{"num_hidden_layers": 11, "qk_norm": true, "init_std_up": 0.0462, "learning_rate": 0.00478, "schedule": "wsd", "decay_fraction": 0.632}
Each number is 128 + 24 x the weight over its row's rms, rounded and kept within 0 to 255. Layers, rows and columns count from 0. The size above them is the row's rms in percent of the matrix's.

# layer 7 attention query, 256x256, rms 0.213, rows 247-255, columns 0-255
size [105 104 104  95  95 102 103 113  99]
[[ 93 130 157  89 151  89 158 149 133 141 127 123  79 180 111 137 108 161 125 162 108 118 139 103 183 129 123 112 139 144 116 122 133 122  79 145 169 137 127 149 159 136 124  89 147 114 135 114 132 118 103 141 140 120  97 140 109 125 144 139 178 160  94 140 144 115 195 147 120 128 145 127  84  81 161 113 104 100 112 141 149 166 151 115  99 158 149 129 125 105 149 126 155  80 124 134  90 126 157 134 121 120 126 100 146 111 132 134 133 124  47 130 150 114 130 133 127 170 154  83 124 130 115 149 163 149 132 123 124  91 130 118 172 132 118 159 125 118 167 114 117 158 106 143 147 152 107 135 162 132 130 115 128 134 146  95 137 144 131 142 157  90 129 148 119 141 130 154 124  84 129 152 147 156 115 120 112 158 110  94 143 111 102  93  93 130 116 114  91 163 110 130  94  92 123 122 110 182 143 107 134 130 123 113 152  98 134 144 110 104 141 198 122 128 119  94 114  93 112 131 138  90 136 128 155 129 168  65  99 154 137 107 124 123 143 132 121 134 124 100 144 148 138 109 102 135 179 155 191 114 120 112 152 126 175 129]
 [147 127 127 175 102 137 110 139 162 153 116 121 134 112  90 136 150  98 157 171  97 105  97 125 142 134 110 176 104 154 127  93 110 120 227 145 154 166 139 130 158 134 158 123 105 128 142 148 125 146 162 116 172 120 143 123 126 132 103 182 131 108 131 152  66 150 128 154  82 170 146 100 115 146 150 126 148  91 117 133 121 145 172 120 106 102 132 148 104 112 121  85 132 177  94 164 130 138 121  98 126 127 167 152  91 140 125 144 155  90 111 111 116 123 144 116 143 121 105 113 142 155 165 135 114 140 130 130  98 124 125 127 122 116 195 123 118 140 132 100 132 111 116 118 106 113 123 113 111 101 138 125  87 119 109 123  86 120 108 109 133 136 149 125 105  59 159  97 144 130 132 131  82 148 152 146 139 129  71 122 195 127 180 101 151 163 122 115 154 141  97 132 113 114 138 123 112 143 112 107 161 127  66 111 126 162 113 131 129 165 118 161 117 140 127 115 117 142 123 116 143 142 129 154 104 140  87 117 148 132 152 158 124 124 168 114  93  96 116 110 103 135 131 149 147 134 146 139 103 142 131 122 156 131 170 125]
 [137 154 102  94 113 141  99 130 134 122  79 133 143 158 107 133 143 134 140 159 151 144 102 118  92 122 125  77 106 132 126 114 126 147 103 136 130  98 124 141 104  82 121 115 117 115 143 139 146 142 135 161 148 150 109 121 109 138 143 139 116 161 137 123 104 162 109  98 124  94 118 140  79 119 108 161 157 138  72 141 129 180 155 125 187 113 165 133 114 111  80 110 100 164  78 131 130 109 150 127 139 118 113 160 101  90 105 109 139 107  71 122 127 163 103 111 107 106 150 123 103 126 133  76 157 142  97 157 125 148 152 146 102 125 125 150 170 146 165 135 114 122 167 102 119 136 141 127 139  75 117 122 127 155 118 118 162 127 147  93 152  97 174 128 152 131 103  93 101  69 165  99 125  87 112 149 134 113 109 149 126 149 133 129 145 136 103 116 165 124 146 144 115 127 122 127 116 136 171 136 113  89 163 154 122 157 124 203 103 116  68 140 126  82 116 119 126 150 163 179 116 141 114 130 110 110 117  93  93 108 140 147 116 136 152 111  81 131 143 138 147 148 110 140 167 124 139 139 109 138 149 156 106 131  91 137]
 [138 168 133 115 102 165 125  78 141 119 122 114 110 130  94 104  96 142  90 176 168 117 134 166 156 110 136  80 149 165 130 120 124 129 136 129 116 142 155 110 140 104 131 146 117 109 129 104 100 123 111  68 153 121 127 130 166 114 145 140 174  93 103 133 111 131 100 121 161 100 113  99 115 106 153 141 107 161  73 156 120 167 105 141 120 133 131 131 131 113 176 106 139 125 128 121 155  89 153 123 153 120 122  97  81 121 119 123 151 112  87 119 111 140 130 139  65 153 129 136 176 125 124  88 153 127 129 143 150 109 134  90  88 107 131 140 177 163 126 129 104 106 142 110 117 100 130 152  86 147 147 125  95 113 138 143 128 118 124 151 100 111 170 154 110 127 118 153 146 161 125 105 141 115 125 125 120 121 135 157 121 103 157 153 141  96 121 141 163 112 146  89 140 156 101 133 149 140 189 128 125 131 151 155 166 106 124 118  75 107 152 106  55 149 100 136 107 139 111 130 135 128  64  87 176 116 108 118  98 148 108 144 124 132 121 157 134 101 116 113 113 115 124  93 128 148  99 125 123 158  80 114  93 103 147  97]
 [132 117 113 135 149 141 175 122 120 123 107 101 138 110 139 171 158 126 141 167 173 176 109 131 108 123 107 146 131  89 140 143 145 155 162 141 119 157 141 115 113 108  87 116 135 138 157 132 152 100 122 174 138  87  74 147 109 135 140 163 167 152 111 125 138 129  96 123 165 117 114 151 116 139 173 141 101 116  93 129 124 122 112 170 133 104 129 138 115 172 101 146  91 122 139 170 105 138 117 134  87 127 171  91  79 136 142 113 103  87 121 153 102 188  98 144 130  84 119 165 161 105 113 159 130 164 138 133 120 127 127 104 134 120  92 108 116 132 132 130 117 154 147 141  87 161 124 141  82  86 124 115  84 100 125 132 128 129 132 152 128 119  88 145 126 137 152  74 101 114  66 106 103 131 108 121 125 112 134 157 136 139 125 149 126 136 156 173 125 144 137 137  92 151 147 118 146 130 101  92 115 139 149 143  97 168 146 133 103 145 147 109 156 136  99 130 112 146 122 125 152  84  98 129 144 112 114 109 130 153  95 183 118 154 121 121 106 119 129 175 119 135 132 115 156 191 108  63 112 109 118 154  99 140 114 119]
 [ 97  84 158 149  98 118 118 111 140 100 113 104  90 152 135  84 142 124 122 127  84 143  91 148  96 119 119 118 119 145 141 133 132 141 105 122 139 101 115  94 133 171 129 140  96 121 132  95 107  99  99 143 138 151 160 147 141 113  84 132 163 107 158 105 123 135 126  80 117 158 146 121 103  94 174 116 109 160 113 106  83 157 136 167 128  98 131 150 114 115 155 134 143 143 164 163 127 140 110 126 157 125 152 126 134 120  94 139 125 118 126 122 147 148 124 108 142  81 124 178 128 124 138 174 105 135 125 128 166 115 151 131 161 129 121 150 107 122 108 125 170  92 146 180 147  96 118 140  89 136 147 137 145 112 134 144 128  85 121 155 120 103 148 167 125 135 146 109 126 129 126 166 150 147 185 165 110 134 139 134 117 128 190 121 124 147 174 127 120 150  96 150 137 163 153 150 132  87 162 154 127  81  55 111 134  81  94 157  83 128  97 143 126  96 107 117 104 111 155 166 137 115 130  87 152  97 134 142  87 115 151 160 113 141 134 143 158 141 191 106 117 146 119 119 149 124 123  89 113 106 101 144 134 126 135 111]
 [133 119 102 114 167  88 147 123  91 122 138 134 103 151 135 138 173 115 111  96 156 110  94 103 160 106 103 118  94  98 111  94  98 120 132 120 174 177 118 111 116 110 118 156 113 110 157 174 116 158 146 109 162 139 103 120 141 114 127  97 127 144 172 121 107 119 132 146 123 121 115 139 130 125 107 113 162 152 140 113 104 135  93 121 143 120 146 111 120 122  98 155  78 145 117 175 121 111 152 130 126 150 105 139 144 112 102 145 156 148  68 166 130 105 164 145 178 106 135 134 123 124 151 116 137 136 153  97 177 183 144 137 108 151 147 163 137 122 153 138 129 152 146 126  81  66 143 103 127 144 160 100 125 116  82 145 123 160 128 112  83 113 114  91 132 144  66 146 114 123 131 120 171 119 140 185  72 119 126 114 113 118 126 103 152  97 108 129 114 103 151 134 105 139 165  71 105 135 101 106 160 134 158 168 122 129  82 114 151 131 145 120 101 125 152 108 174 159 118 142 156 112 124 167 130 145 162 108 141 111 148 129 106 151 108  99  98 137 129 127 152 153 126 105 103 172 124 121 129 100 132 138 123  87 126 130]
 [135 125 151 178 119 121 107 115  72 125 143 101 100 127 131 138 156 166 116 144 130 163  91 103 140 111 151 114 151 120 159 143 121 126 108 127 121 130  97 133 157 112 131 122 118 120 136 160 143 100 185 114 110 127 146  91 138 155 149 169 135 165 116 120 120 118 148 129  81 115  96  89 107 133 133  98 125 142 118  89 123 184 134 123 128 117 108 137  94  97 151  96 114 181 119 129 119 133  95 155 128 151 113 134 128 195  87 138 129  91 168 117  85 175 119 132 127 133 126 143 139 151 144 148 134 118 105  82 105 144 109 114  94 111 121 103 142 110 111 102 108 129 134 175  99 116 166 130  91 145 148 127 110 118 102 155 124 186 136 137 149 144  87 120 127  84 141 109 128 172 122 153 145  85 185 112 151 125 152 130 184 126 133 153 132 117 152 135 118  91 108 105 128 159 139 127 120 128 129 162 153 108 185 168 109 126  78 120 104 136 146 146 137 130 104 134 141 131 106  92 107 105 118 163 138 164 157 155 149 159 138 127 150 117 146 160 145 153 168 124 119 125 189 127 145 134 129 145 131  96  93  98  81 124 119 142]
 [147 139 130 131 107 142 142 158 130  88 121 183  70 109 173 173 146 113 155 156 141  84  93 139 131 151  95 131 133 189 115  85  91 124 104 117 161 106 116 103 129 103 143  91 141 166 144  84 149 146 135 138 147 104  70  92 156 136 119 150 171 159 163 131 158 127 135 160 123 144 121 131 130 118 135 119 166 150 119 114 110 147 137 170 120 161 131 164  60 127 138 156 128 155 126 170 122 110 153 120 149 128 116 147 132 133 112 137 124 125 116  96 101 134 151 161  76  97 146  79 170 104 113  99 107  99 112 128 131 124 107 100 120 111 107 162 142 106  92 156 137 171 197 129 113 124  82 142 137 154 134 151 128 130 105 110 113 141 100  86 153 134 108 137 151 148 107 109 112 124 119 177 151 118  97 126 100 104 148 117 137 108  95 130 128 111 125 147 132 148 110 109 123 123 147 108 151 113 114 124 102 154 110 139 162 154 165 149 103 159 138  85  98 118 124 122 132 105 140 111 109 162 155 177 169 164 135 134 131 113 107 137 141 116 122 102 136 105 102 133 136 110 134  80 127 153 134 127 100 125 135 138 105 103 130 150]]
# layer 7 attention key, 256x256, rms 0.211, rows 247-255, columns 0-255
size [103 112  89  92  94  97  99  95 103]
[[ 59 141 118 116 144 166 135 120 140 132  95 139 122  52 123 130  89 150 115  77 109 143 179 162 153  85 154 134 159 124 116  99 156 133 138  99 163 138  99 123 102 137 122 112 142 146 109 127 116 129 150 123 129 154  96 100 118 139 110 120  90 137 118 125 159 119 127 132 151 127  83 118 132 141  98 147 137 137 106 126 163 136 135  96 105 147 139 153 130 122 198 103 154 155 124 141 145 182 109  64 125 124  78 141 126  77 126 101 120 130 150 148  87 150 126 139 139 134 157 110 166 124 130 162  88 172 133 132 149  63  96 116 183 115 123 140 128 132  89  97 106 113 107 150 132  97 117 161  94 165 148 117 164 116 106 116 123 131 177 140 143 121 143 114 116 136 105 105 160 114 142 154 142 113 145 136 135 117 119 129 116 105 129 127 157 132 154  86  96 107 135 124 127 163 103 148  94 122 142 111 101 143 146 109 121 129 144  75 106 131 140  72 135 126 149 120 118 130  87 167 132 149 137 130 105 170 139 158 149 136 131 169 137 134 114 123 163 138 116 141 120 117 121 123 150 175 102  91 112  95 147 118 126 114  99 115]
 [131  77 146 127 149 126 175  98 156 108 131 109 145 149 131 116  72 125 129 150 105 134 137  72  92 146  77 122 104 152 106 123 136 121 163 107  93  85 164 141 112 108 134 113 117  99 115  99  82 152 110 123 127 120 102 106 130 125 115  82 165 127 131 157 108 121 150 100 131 104 159  71 139 107 126 122 133 123 129 115  80 110 106 123 127 128 104 109 124 136 100 126 162 123 104 136 138  98 120 104 158 103 138 144 141 141 134 120 132 153  96 110 133 144 139 116 124 150  89 124 120 127 119 164 107 117 133 166 176 108 147 146  99 131 116 122 173  95 118 129 132  93 165  93 128 133 152 138 193 152 121 188 128 115 131  65 148 135 135 131 100 125 112 141 136 176 111 143 108 114 137 143 141  80 119 118 107 178 155 116 126  99 131 163  93 130 156  90 106 139 148 124 136 104 159 146 153 136 130 136 128 142 160 113 102 122 110 150 101 152 152 114 131  95 113 136 105 126 144 124 152 139  89  98 150 121 148 137 161 125 119 131 100 137  76 156  90 168  78 117 146 174 139 110 130 146 109  89 110 119 114 162  80 177 118 158]
 [117 119 117 134 120 139 117  80 138 115 146  92  74 130 142 151 101 126 170 128  86 129  80 127 103 114  91 144 145 142 109 149 122 147 110 116 168 120 130 151 123 190 136 142 172 139 151  98  98 111 125 129 137 126 155  56 146 135 137 192 175 142  86 151 133 126 101 123 179 124 169 144 150 116 118 114 115 117 143  83 153 142  95 142 144 176 138 131 103 141 146 147 120  96 116 112 121  88 128 129 118 117 124 120 123 153 168 148  98 101 152 128 109 179  89 161 107 128 121 137 172 107 110 114 152 134 154 139 150 142 129 134 186 104 104 121  88 151 186 156 137 111 135 162  97 123 134 155 107 132 114 119 120 117 119 121 118 135 133 131 116  70  87 133 131 101  86  86 125  70 109  97 143 133 157 100  71 114 128 163 126 120 124  90 140 175 122 121 125 103 146 113 121 138 139 105 127 137 134 160 133 141 118 154 126 126 132  95 143 122 130 119  74 141 125 117 133 148 153 119 105 111 146 150 103 145 111 157 146 122 118  95 145 148 154 144 137 133 101 151 153 122 103  95 142 188 139 133 149 129 149 148 115 131 137 160]
 [111  85 128 118 154 106 150 143 136  99 115  98  74 147 122  70 102 112 189 121 137 131 126 152 116  91 108 134 117 124 111 137 155  72 110 136 148 113 141 142  98 144 101 165 109 101 130 152 111 126 121 130  91 113 138  94 158  93 120 125 149 151 135 152  92 101 132 156 107 128 142 126 133 127 177 115 136 152 145 131 132 115 138 144 144 121 105 185 127 160 137 121 121 163 157 120 122 115  96 119 165 122 149 142 174 160 147 118 148 123 147 167  87 127 139 157 162 113  97  68 151  92 152  99 151  97 153 129 139 111 129 157 172 156 121 148 109 159 120 167 113 177  76 149 125 135 120 104 164 153 103 125 103 136 138 145 188 138 114 149 149 152 184 128  90 135 113 101 137 155 138 158 125 106 134  94 107 136 124 136 121 106  84 124 144 150  96  95 109 164 110 117  88  90  99 116 114 102 118 147 125 112 132 110 128 121 160 126 124 124 124 113 120 125  95 104 173 131  93 129 128 127 131 150 121 144 174 101 101 105 146 187 140 145 157  68 124 129 159 117 124 125 120 135 134 170 133 121 139 108 119 137 153 114  93 139]
 [143 130 115 136 140 143 121 110 121  82 108 121  76 147 116 111 106 151 129  99 107 112 122 111 136 143 151 131 127 140 144 133 114 123 154 149  86 152 127 136 142 115 152 108 108 101 102 122 132 149 152 137 148 122 145 103 140  94 122 158 122 125 107 123  33 126 106 162 103 109 139 116 114 126 130 151 143 142 118 107 166 155 122 121 160 126 147 124 132 133 142 105 134 104 145 103 157 150 133 158 165 145 128 133 145 162 104 168 154 164 110 114 116 100 134 138 142 163 116 170 155 135 143  89 127  94 172 133 118 158  88 156 123 115 188 107 141 113 153 150 130 124 181 116 112 129 185 129 110 125 129 135 117 133 108 136 122 105  91 180 126 124 146 119 103  78 111 152 120 120 144 131 114 144  67  97 173 154 151 167 142 113  96 173 115 119 115 120 118 149  81  72 149  93 110 151 149 113 138 159 122 196 121  99 107 134 114 114 129 109 124 119 106 140 136 138 149  95  97 123 101 180 100 184 117 103 115 125  91 124 157 105  95 106 140 112 110 148 161 152 139  89 123 105  96 106 150 138 116  99 122 101 107 111 163 154]
 [ 93 118 120 115 166 138 160 103 105 150 110 139 141 118 121 115 150 147  92  87 140  71 111 139 116 141  92 155 154  98  88 112 133 111 126 133 108 120 118 148 105  99 142 129 142 120  72 172 150 147 145 168 133 121 161 109 154 142 136  80 137 153 106 126 136 159 120 134 135 137 140  87 138  90 111 129 157 153 141 107 129 123 113 152 118 161 118 127 155 142 120 150 170 111  85 122 191 105 116 159 118 110 163 131 111 151 126 133 121 151 151  78 122 130  88 121 137  77 153 133 123  98 109  71 122 118 106 102 104 162 127 138  78 153 137 121 172 120 150 131 102 113 115 130 128 153 101 127 155 167 102 133  83 163 110 151 118 125 123 123 150 147  81  94 114 110 137 160 132 129 134 122 146 112 146 113 135 121 146 131 149 171 161 137  94 128  73 156 144 114 120  75 121  98 134 129 135 106 126 128 168 140  85  95  87 190 142 102 158 173 142 134 147 136 112 104 136 104 113 129 109 167 118 112 107 119 124 134 126 140  92 158 128  96 141 143 108 129 109 106 113  74 165  91 132 104 134 131 113 137 182 130 133 129  88 128]
 [138 182 108 117 129 171 122 135 118 127 124 158 102 107 146  95 127 113 120 166 122 114 116 122 138 143 123 153 127 182 112 157 118 120 132 141 171  97 122 113  84 129 148  93 140 171 116  60  97  99 106 164  92 127 138 123 157 109 118 116 111 165 123 117 129 108 104 108 128 152 165 119 122 123 101 118 109 106 132 113 145 105 153 145 149  99  97 131 113 130 160 115  98 118  86 100 129 129 146 161 125  93 147 109 126 128 141 160 115 124  78 125 163 151 125 133 144 159  99 135 139 139 119 139 119 105  74 147 120  71 184 126 127 107 142 122 124 104 161 174 138 142  96  84 127 110 110 143 117  69  76 125 132 117 154 155 148 114 155 171 100 164 142 128 107 150 139 100  70 146 165 105 148 114 157  96 100 138  91 132 133 105 144 150 133 130 124 174 121 147 105  90 111 137 134 128 121 132 117 124 106 123 134 125 130 154 145 144 114  95 127 134 107 165 126  97 159 133 180 119 115 144 106 136 114 183 157 123 103  98 113 108 167 113 125 117 179 133 111 112  93 179 118  91 132 100 101 129 137 134 116 124  82 140 150 106]
 [116 127 115  89 131 155 125 133 137 137 159 136 137 148 112  98 137 112 109 136  92  97 134 134 131 140 135 135  98 114 100 152 161 181  93 113 130 130 128  98 101 129 149 121 127  98 134 133 140 120 101 110 126 133 130 125 159  89 124 111 174 146 135 127 115 133 108 162 137 140 132 111 138 134 165 120 145 102 169 119 180 109 127 122 131 114 122 129 138 156 158  90  90 148 144 125 115 108 139 157 127 133 158 117 143 136 160 145  86 143 125 139 159  75  88 130  97 137 153 161  86 119 172 157 135  80 113  98 105 125 177 129 145 112  85 139 165 155 105 135  88 125 128 106 163 151 160 146 121 136 129 123 150 121 157  68 104 140  82 105 130 119 189 121 143 137 149 164 101 137  97 129 115 141 155 191 152 121 108 163 140 102  89 169 118 122 130  93 114 126 137 147 133 156  94  90 143 115 112  95  89 149  55 146 134 103  97 135 130 141 139  81 102 119  95 115 138 110 130 113 113  99 104 157 107 119 145 114 143 107 132  92 138  95 134 107 142 158 137 116 129 118 165 115 132 102 110 106  95 156 151 115 187 112 116  73]
 [111 139 133  95  89 157 112  83 150 157 136 125 114 130 119 115 154 123 113  97 126 146 115 106 116 124 132 147 140  93 151 120 117 116 153 134 118  91 126  87 122 179 129 106  69  97 144 130 145 124 131 118  99 146  76 159 176 172  90 119 147 146 172 129 111  70 173 120 131 110 137  98 123 136  99  93 113 155 116 145 142 121 133 126  83 137 138 116 152 111 122  89 120 148 135  98 109 148 145 126 112 173 155 128  91  81 161 153 125 116 134 169 112 146 122 168 139 165  75 139 149 153 154 109  96 152 136 151 141 110 128 157 113 117 148 115 122 173 190 153 153 128 125 126 156 121 142 129  72 155 117 113 133 130 107 114 142 145 101 136  68  92 155 117 146 126  90 139 124 152 140 123 136  98  87  97 126 127 137 153 139 107 110 117 129 133 116  82 114 159  99 143 124  90  89 116 139 141 107 147 118 125 116 135 122 103 115 119 117  71  92 130  88 123  97 166 158 112  91 128 106 124  63 117 131 143 139 110  89 124 113 152 146 171 116 170 142 146 123 146 158 147 135 130 164 125 116 120 140 134 137 153 135  96 141 126]]
# layer 7 attention value, 256x256, rms 0.19, rows 128-132, columns 0-255
size [ 93  98  95 106  97]
[[123 122 158 130 124  82 153 206 127 157  93 135 147 137 152  94 119 121 116 157  88 142 116 152  94 128 144 125 125  86 155 149 141 126 126 118 118 177 144 141 123 144 128 134 100 119 154 101 123 111 120  96 151 175 121 145 146 118 124 139 132 123 137 135 121  80 147 113 125 110 112 103 133 125 111 158 154 114 157 133 114 132 166 151 175 139 172 143 110 152 119 116 169  70 113 122 170 156 112 135 142 136 144 126 100 125 123 108 117  92 137 112 138 103 154 147  87 165 114  72 124 128 141 121 161 112 144 160 147 122 157 125 109 128 109 114 111 138 111 126 154 110 130 127 123 137 102  94  99  70 115 141 127  73 153 120 135 152 124 147 203 135 127  92 124 121 168 118 179 128 122  76 122 110 127 105 158 119 174 181 135 157 165  98 140 104  98 129 144 163 134 128 132 117 121 104 134 130 145 105 100 141 146 163  94 180 114 145 164  90 125 124 138  90 102 128 121 124 136 118 130 101  92  92 143 105 132  94 150 158 160 158 104 110  87  96 113 101 134 144 164 144 147 126  85 115 143 112 101 120  97 106 121 101 116 127]
 [ 99 102 167 138 121 144 137 146 114 136 133 130 128 178 149 116 127 103 156 138 142 187 129  62 129 156 140 130 134 107 121 135  99 105 113 105 136 140  97 144  86 101 112 126  70 144  72 148 125 146 128 136 119 179 163 125 152 141 112 120 145 102 122 115 146 142 173 120 159 126  87 126 114 119 172 111 113 117 166 115  52 145  99 120 102 125 109 111 113  98 125 135 173 116  95 114 115  97  78 134 144 140 116 161 168 137  98 141 136 150 103 102 131 144 132 121 128 126  92 155 139 153 164 110 115  89 133 124 145 140  94 138 148 147 143 142 152 131 163 133 122 126 125  80  97 122 146 117 148  97 114 114 133 148 123 171 113 201 132 166 137 102 104 118 138 121 127 121  87 107 111 136 133  93 145  82 162 169 104 125 124 126 121 123 163 121 129 106 140 118 131  86 144 122 152 120 133 129 107 127 121 138 173 115 123 109  96 115 117 111  92 110 109 127 158 116 163  69 154 161 124 108 120 136 103 121 106 127 110 128 156 130 146 149 126 134 146 159 121 161 175 124 125 154 180 105 114 142 163 151 139 141 197 154 127 127]
 [148 165 130 137 119 105  95 142  96  96 118 132 115 103 114 147 156 134 122  76 146 138 139 133 165 129  90 122 103 117 137 131 184 132 115  91 134 130 116 151 107 139 131 112 139 195 125 165 112 137 174 132 105 122 195 123 163 143 122  99 126 127 157 129  88  91 121 158 103 104 116 135 123 145 102 122 149 132 109 125 190 128 130 120 128 114  94 124  64  87 106 131 165 144 147 128 155 156  94  94 149 131 116 135  86 150 134 105 112 116 127 109 136 180  80 114 128 142 154 152  99 132 142 134 179  82 147 148 160  98 160  85 164 119 137 122 132 137 159 162 169  88 113 131 151 154 101 107 117 155 127 115  96  85  98 134  45 129 138 144 117  96 126  96 125 137 114 142 149 143 101 124 130 104 157 122 145 102 172 199 153 142 132 112 117 129 101  99 127 135 157 102 135 131 111 144 112 140 106 131 135 110 131 110 111 132 104 122 105 142 156 147 110  82 114 121 116 127 144 141 139 146 132 109 126 139 120 102 106 100 140 117 119 145  96 110 127  97 152 157 106 149 114 186 145 143 100 141 116 145 145 144 113 111 125 129]
 [118 141 127  83 165 149 105 118 145  94 147 104 143 108 174 118 146 135  95 109 127 140 119  80 159 139 120 148 106 104 159 144 128 127 136 113 151 105 166 154 120 123 141 117 158 144 122 142 150 137 176  91 130 127 142 152 114 135 139 109 113  98 133 106 151  69  81 116 115 123 138 150 116 170 142  94 145 134 116 124 142 113 204 138 120 119 151 190 152 109 135 116 141  98 129 109 143 163  96 108 104 115 114 110  92 159 150 163  95  99 118 141  76  87 113  91 142  97 138 157 117 109 155 167 106 138 145 109 130 150 133 127 132 118 140 132 128 120 112 134 121 105  86 116 172 143 183 182 143 111  87 124 108 149  99 130  95 154  59 135 129  90 115 133 105 147  87 123 124 140 110 104 125 132 147 120 135 105 130  73 163 151 140 127 181  93  92 117 160 134 121 126 118 161 140 139 127 120 116 123 126 121 132 127 100 153 179 113 113 116 114  68 160 181 105 113 115 146 126 110 141 145 164 132 160 165 141 100 118 113 123 122 145 155 139 131 136 128 126 152 112 109 111 169 147 142 134 133 120 144 148 145 169 149 118 149]
 [148 117 156 155 127 150 158 137 130 106 129  92 164 130 173  85 140 119 115 143 119 141 125 124 170 123 131 116 105 128 115 112 130  88 103 177 160  90 153 102 115 132 143 102 119 108 135 139 113 154 150 149 139 108 120  94 103 149 101 151 147 111 131 122 109 145 118 117 123 135 128 151 106 127 160 130 104 178  78  84 122 170 125  70  96 138 103 122 126 146 159  65 180 162 131  94 100 120 112 173 150 115 128 102 170 143 110  91 140 150  94 123 117 189 134 153 136  75 134 128 134 121 167  98 159 103 128 134 138 148 132 105 124 117  91  66 166 116 125 121 132 182 154 135 107 143 121 100 164 104 155 160 131  79 153 142  96 115 143 129 178 141 111 125 110 123 110 170 121 101 127 157 138 115 170 163 133  89 160 117 102 142  79 152  99 170 111 110 129 157 118 107 123 147 150 133 168 131 135 132 138 132  75 123 146 154 119 112  95  88 132 135 109 123 129 110 141 101 132 140 107 154 108 110 104 158 109 171 118 130 135 141 164 115 128 134 112 120 127 163 139 140 108 135 114 120 128 127 146 149 119 144 143 146  97 153]]
# layer 7 attention output (transposed), 256x256, rms 0.172, rows 128-131, columns 0-255
size [102 105 108 112]
[[116 170 146 139 143 114 143 144 155 123 194 118 116 151 133  48 112 156 108 125 181 138 141 146 117 160 122 141 121 136 134 158 102 113 149  67 156 138 150 130 138 126 130 138 121 117 156 110 143 124 140 108 192 154 103 106 146 161 151  74 143 154 120 141 134 135 116  79 106 120 112 114 129 128 107  99 124 117 153 137 108 121 106 141 130 182 107  86 127 129 116 117 117 108 114 117 162 154  88 134 133  87  79 107 129 105 176 133 120 107 118 133 144 149 182 153 139 112 148 134 133  94 146 123 157 124 116 127 152 111 136 161 142 171  98  91 129  83 141 114 148 122 158 144 149 121 148 112 152 112  89 134  99 133 137 124 151 124 115 102 173 134 146 153 132 134 151 139 125 109 121 122 111 144  90 105 194 115 177 156 115 138 107 159 117 101  99 115 174 131 142 133 136 172  97 154 166 115 146 131 146 137 177 165 102 154 154 135 123  94 116 161 151 163 138 109 134 111 108 154 107 143 105 165 137 104 150 108 137  96 129 137 151  81 135 159 102 141 139 133 184 123 143 142 141 125 155 134 125 151 144 112 103 103 129 151]
 [118 113 122 128 136 125 125 106 154 122 112 174 107 145 128 127 148 150 169 134 114 174 133  90 153 103 163 135 123 102 158 108 131 142 107 126 137 110 127  97  97 137 122 145 145 199 160 119 145  99 167 139 145 152 109 136 143 124 113 148 137 118 133 118 168 152 105  96  93 129 107 183 119 106 157 120 141 106 127 112 122 128 125 103 127 134 103  87 137 142  94 110 123  97 145  88 159 105  73 133 150 187 182 153 151 106 123 128 109 116 146 151 162 166 135 123 152 132 113 133 140 142 181 151  92 140 134 163 102 114 134 138  71 138 126 163 165 117 134 115 133 147 126 137 139 149 110 135 146 127 150 133 141 181 120 188 109 127 103  89 139 116 159 127 149 142  94 162 151 101 113 153 151 148 128  96 172 119 154 156 103 133 137 157 130 144 106 134 101 140 121 117 127 100 139 127 107 139 127 121  93 116 131 105  82 108 100 123 108 132 180  94 166  77 150 158 137 155 121 177  99 110 139 139  79 146 133 117  94 186 127 117 163 110  89 116 154 107 129 138 125 110  86 151 102 165  98 104 151 117 114 126 127 128 111 113]
 [157 126 132 144 127  58 135 154  90 135 126 138 130 117 152 117 171 139 123  31 137 112 140  98 121 139 155 159 160 105 141 139 148 126 143 146 101 126 141 151 105 133 128 144 154 134 104 184 160 123 152 146 103 136 114 155 124 138 113  87 119 111 147 141 144 131  99  74 142 114 143 143 146 112 154 149  94 105 136 137 157  99 106 134 152 112 137 142 113 111  74 130 134 132 123 143 119 190 113 139  89 100 158 128 102 179  88 114 125 113 147 121 124 116 133 118 131 123 132 170 148 129 131 174 152 100 138 101 127 138 122 117 133 141 150 133 128 141 140  70 110  97 133 101 150 130 139  96 163 130 132 100 124 132 131 136  95 157 113 120 170 172 156 128 154 152 109 137 126 106  73 130 117 119 145 109 146  93 146 175 148 143 131 119 144 112 147 110 142 101 168 112 197 107 116 147 173 146 133 106 144 105 140 102 129 159 133 109 155 115 127 167  95 116 146 144  99 160 120  93 116 146 143 117 145 115 114 113 111  90 123 128 187  74 112 137  96  97 145 119 112 160 107 137 153 108 122 116 132 127  86 114  75 150 135 118]
 [132  97  85 103 171 124 110 138 131 116 138  93 156 116 170 155 143 131 137  99 138 126 161 123 125 104 138 110 134 123 144 149 107 128 103 134 135 127 149 121 154 132 138  93 155  77 104 139 109 143 184 110  79 126 117 108 112 151  97  91 115  86 154 125 114 127 107 138 118 122 123 108  71 144 134  85 147 118 115 141 143 105 134 146 117 103 145 177 166 136  94 123  71 149 145 161 140 117 142 116 108 145 122 119 159 146 119 121 103 153 155 131 136 124  75 136 102 126 152 121 127 131 149 151 214 130 121 142 139 102 121 124 153 142 145 152 150 112 119 111  79 110 121 103 115 122 108 140 152  95 154  50  80 139 133 121  38 156 141 143 117 126 148 119 132  82 142 126 146  99 151  99 104 123 136 102 123 116 138 151 141 127 167 137 144 123 115 139 133 123 150 100 168 131 129 117 144 129 105 162 108 117 137  96  74 117 143 140 143 139 171 116 123 137 128 108 123 137 124 117 178 109 108 133 140 130 115  86 147 142 116 121 181 124  78 122 128  94 123 193 134  94 153 144 151 163 134 125 112 133 150 148 136 113 153 103]]